Each number is 500 + 50 x the weight over the matrix's rms, rounded and kept within 0 to 999. Layers, rows and columns count from 0. Numbers have three digits each.

# layer 16 attention query, 192x192, rms 0.0929, rows 100-191, columns 32-63
521526372478571496472516480502498528453576516576432541446500464564492504503498517470441469506477
531523511474503475469504502567448467494544457452500493497480488463484506557414450542541416497455
559524452468468471539452621461510592518487502529440533573477507505490516495612448548449540576482
450555447459510534607452477468508544470514472436539550537410495483517495483439465492499497473553
488551525547494554552512367388543388481451544508502461552612550524502478444509497561523568535496
523474577434410457545496502480578512540527478460515554544478544525434530490416401427410528470531
596586461503472506531512500537470567554568500490426515454465491544506492550405478506431444582534
473579397476485453588475486504436493582552494558498477455473531494493557546525550538503524454520
430460513480509589541481504494473479422482518569520503479548518509428489534469514570564567501544
464517481546407549590548535475547470522539471479582439419573595514486496432518552481427546528503
571475500491557461553440496492521396433443470455525426440423499548539508516567514592552458484533
471463525488449569492514413481553380418518468440506430561535490472505532451492507531453494557537
464471568422454528452462455508473575507563583567498450420473522460507499499501546559564476478580
444504443538461416485611522466480463576471395456506421484548500455604487453600502401484428530450
457512540502610477463447478517544560577533506482466523515459524527485550520516497484526437482444
559520554543456549537480501555370536555475513488495481518449492495546523522454551442523591512498
468421509509482418527509468470436521441558458568598496443512510505448588533546508460504503492496
485565621447541480449604502412468609461567554662409545500412565495519498541569596494517508442530
449518428425589488473551331350530535481579518529548362422514507536517483524515519493463500460461
581522590537419545531607440393515600477585554569419489458482523580463500512517476454441484534535
462458536447538560480587534582385501561532516506566468533424489531479494387508470590379498474578
427574468532407532537555520510479487407478511495495477504566419506560426531457524482462507463560
509496446506470481507518327520520459529555441449481415486528565505478511524484549529518497514441
594559496490440417430516481454540433453450474525500523515520509528520504503527504503512491534513
551545462505515572498464478337465465537557435461536427455515491485506456541514515505356378503440
544454466532389493609563541509484540415553456535531444497546503572463468546459465480424544507425
544446440431486506500521549539480502478406485378639453510535483479500501534524546392537509594534
431435490442459505416554521488492612620514474515493475475498429496573595418506497438452409425470
537518532522483470433453520511551422507454483477515438467513481569606560642557479482530538502520
629467607488443563432370511579439484480454587440514495517488456516370477523466530529396536524532
543379540514587568573427664472464471517458476403527581553437554532528470458470403508480506578473
472605506578431434554436405546485503509502441493544448472528485526520519456458611558537520413466
519574454499445516508607510442527528441549550461495488513459505534414482586472584481389561616546
476467561516536452465509588591569449494474498515434627511339590473518422502494498459491508564541
512494580537507644474563468516524580481543456473496490507544510498448565508486529581490371578537
531477435546482451563526491464583614574494496554406486525522507509557433513499468477497480495420
438457493504415586433391523497507540452457518538478551498534435451472493577432526495420531535588
498483431533488365418451505551448477506563502507494422449422418517443390504559562524468469516469
449487509561599605549510634474500536554543504520520606553431548434463561495568477490472572489549
428568566460454419507581501578472430501464493434515486531504506549439553522444596487629507492475
501492485571488385551587514555424599506505499542529544509406490473482478576533499483577510522583
525449502423469485476563562563493611574571486584560476552479459570489469417533427437510536474491
460520581476569560505475538504436489421467564465501509467509495591464471510404588573469490498475
452436453418470462453509493442540603397462523519423508484448489592463562550400484364484493538464
646557514525536467558602483495440463533523568447479477560518487463455476509506515436487566572491
525525586584642619564406560441432580539514521391522522529422499516448452492550578456464471462507
437445549636573527510563526523536575501428517468458486560486459619499477507551511626486557505447
459494527531582538585443487486390503497432558563522436428481440438463507511440517492415500506573
497469502501450448460442443562482492549589466458542493501480499547515484466462443424522612470508
534536527397429499532429422494471492596492543660453472444506481514581508441546474510547521506415
478467372592530608619425468486631540509449477457393484475520465452476545553489518483506541540355
563469554491462474502582540511480461531463536494456557514382509462471583388542455454433552581521
506506564482506498516510413575457610473420462529647494530500480547478490482448586515449558546446
595505462553407484466494462556518595547474430487535550472617464542551502576493515498485462451564
486513475544436441441402449517504433516551511527452521518560526430491477479393498567526531508489
467449502458464445462491550469533565491488573487531412474528384475410482538467468436407547469504
463510534480593522547571509339519467511522595350654495418411528523603528487557440513522544467534
483588522654386432410406529502399464464493465555570543525526584465436457517502378412545492469548
452481488393651463482538503495591466480467480440485542414515531558463437488426493425519619464471
529401488467430379560520450423526523553445483490469508474615572484569522525426465432506614450501
490454469482610576522489436555534502459526549504511551527616420537482489430532546518476483496445
547376598459381538502450490489512476531523478541564481438537438571517511481618545490439532557466
561537510484383520536468458498520453517435521524528460585496512460459505456507471486546556427487
519528523509408366405528477542543440518492452477496526533511491589532542483508523521551527456496
516520446529590463502404461477447476564435560567518579443582492419522514506401541380557430552470
424450454468405543433585509557527541427527451427533532569484479470563594581550538507506440446507
567499516628428512498468460435493431584519580493489611438473509435451530490514581664505499463511
544501516516438454427597504521530513544573552484583467545454490488579494516501486482530516495376
462538505464467536568476406443529530558460473553425546517520484545512465477644361506486484451541
553580478538477417502447483524497466391524474515516396432565494514509443538532466566541478551418
510597447460550523550546552515480539529476433525413499504486525526503543387561482510506535464581
559403516562569449507521454506479558480564539433540565594490491420534411490532446469542480480531
427495556470591543608455461509518501543610378508547443502568488533428547603462525489542433496549
489542479454488637421388495570562489488489503494444485646487599457592549536531381560447488379470
455453479423545508531576450400473503549537582521593475575507521447542489469535432518471471449483
451520495544498520515547611568479504530556511470510508562406492490474583542443490455554381509504
582603433464427520524536496569488445598551444521562465598554487408457517526435513470425421450540
536452475627448536389406493453513525425472440566453428508510477582549438511567420535445445517495
515589488464455406516534507529396574467531482550505518467409429533579557516501519408509473510509
483456492461423527536506613546461485507548479553493461531539568511505483469526495600557470507475
492569570690491623482519650555566495503435505474540554470502524455513470477508517439510483589459
565507372592538466441573492494562420517497532471563506479536554608567544476418451443481491459551
541495555459449548471658534486466494477622571442405515534388468464513556450531459512546437475539
403490494460445497505440339452527538505481423539329447417509496541450504542410498537622522438383
406583569594402562480491534633511489516526532493426528500528545326473516374565527534502527483538
571410500518490477507465502406497541459488492455659518498520498460464558481481523528515414484354
493497587595507496618439469495454555431437505360590504513542470456325448471501527537526579497510
478450511519508516548515517471545428388410410504403524482502468416539428527453430655494583488450
494510437491592517541493610477414527560493514503526530435536532502414513367516434527528440498547
508474449384511460397472499481466535445463503565493489461493516444503429551404599492570565417511
422502545496476501494466484514445530507475465517474582474367539490505520546549485380492569448408
563488507503668547536427574545511551543543528530389483596444576497539480428463488674488605483426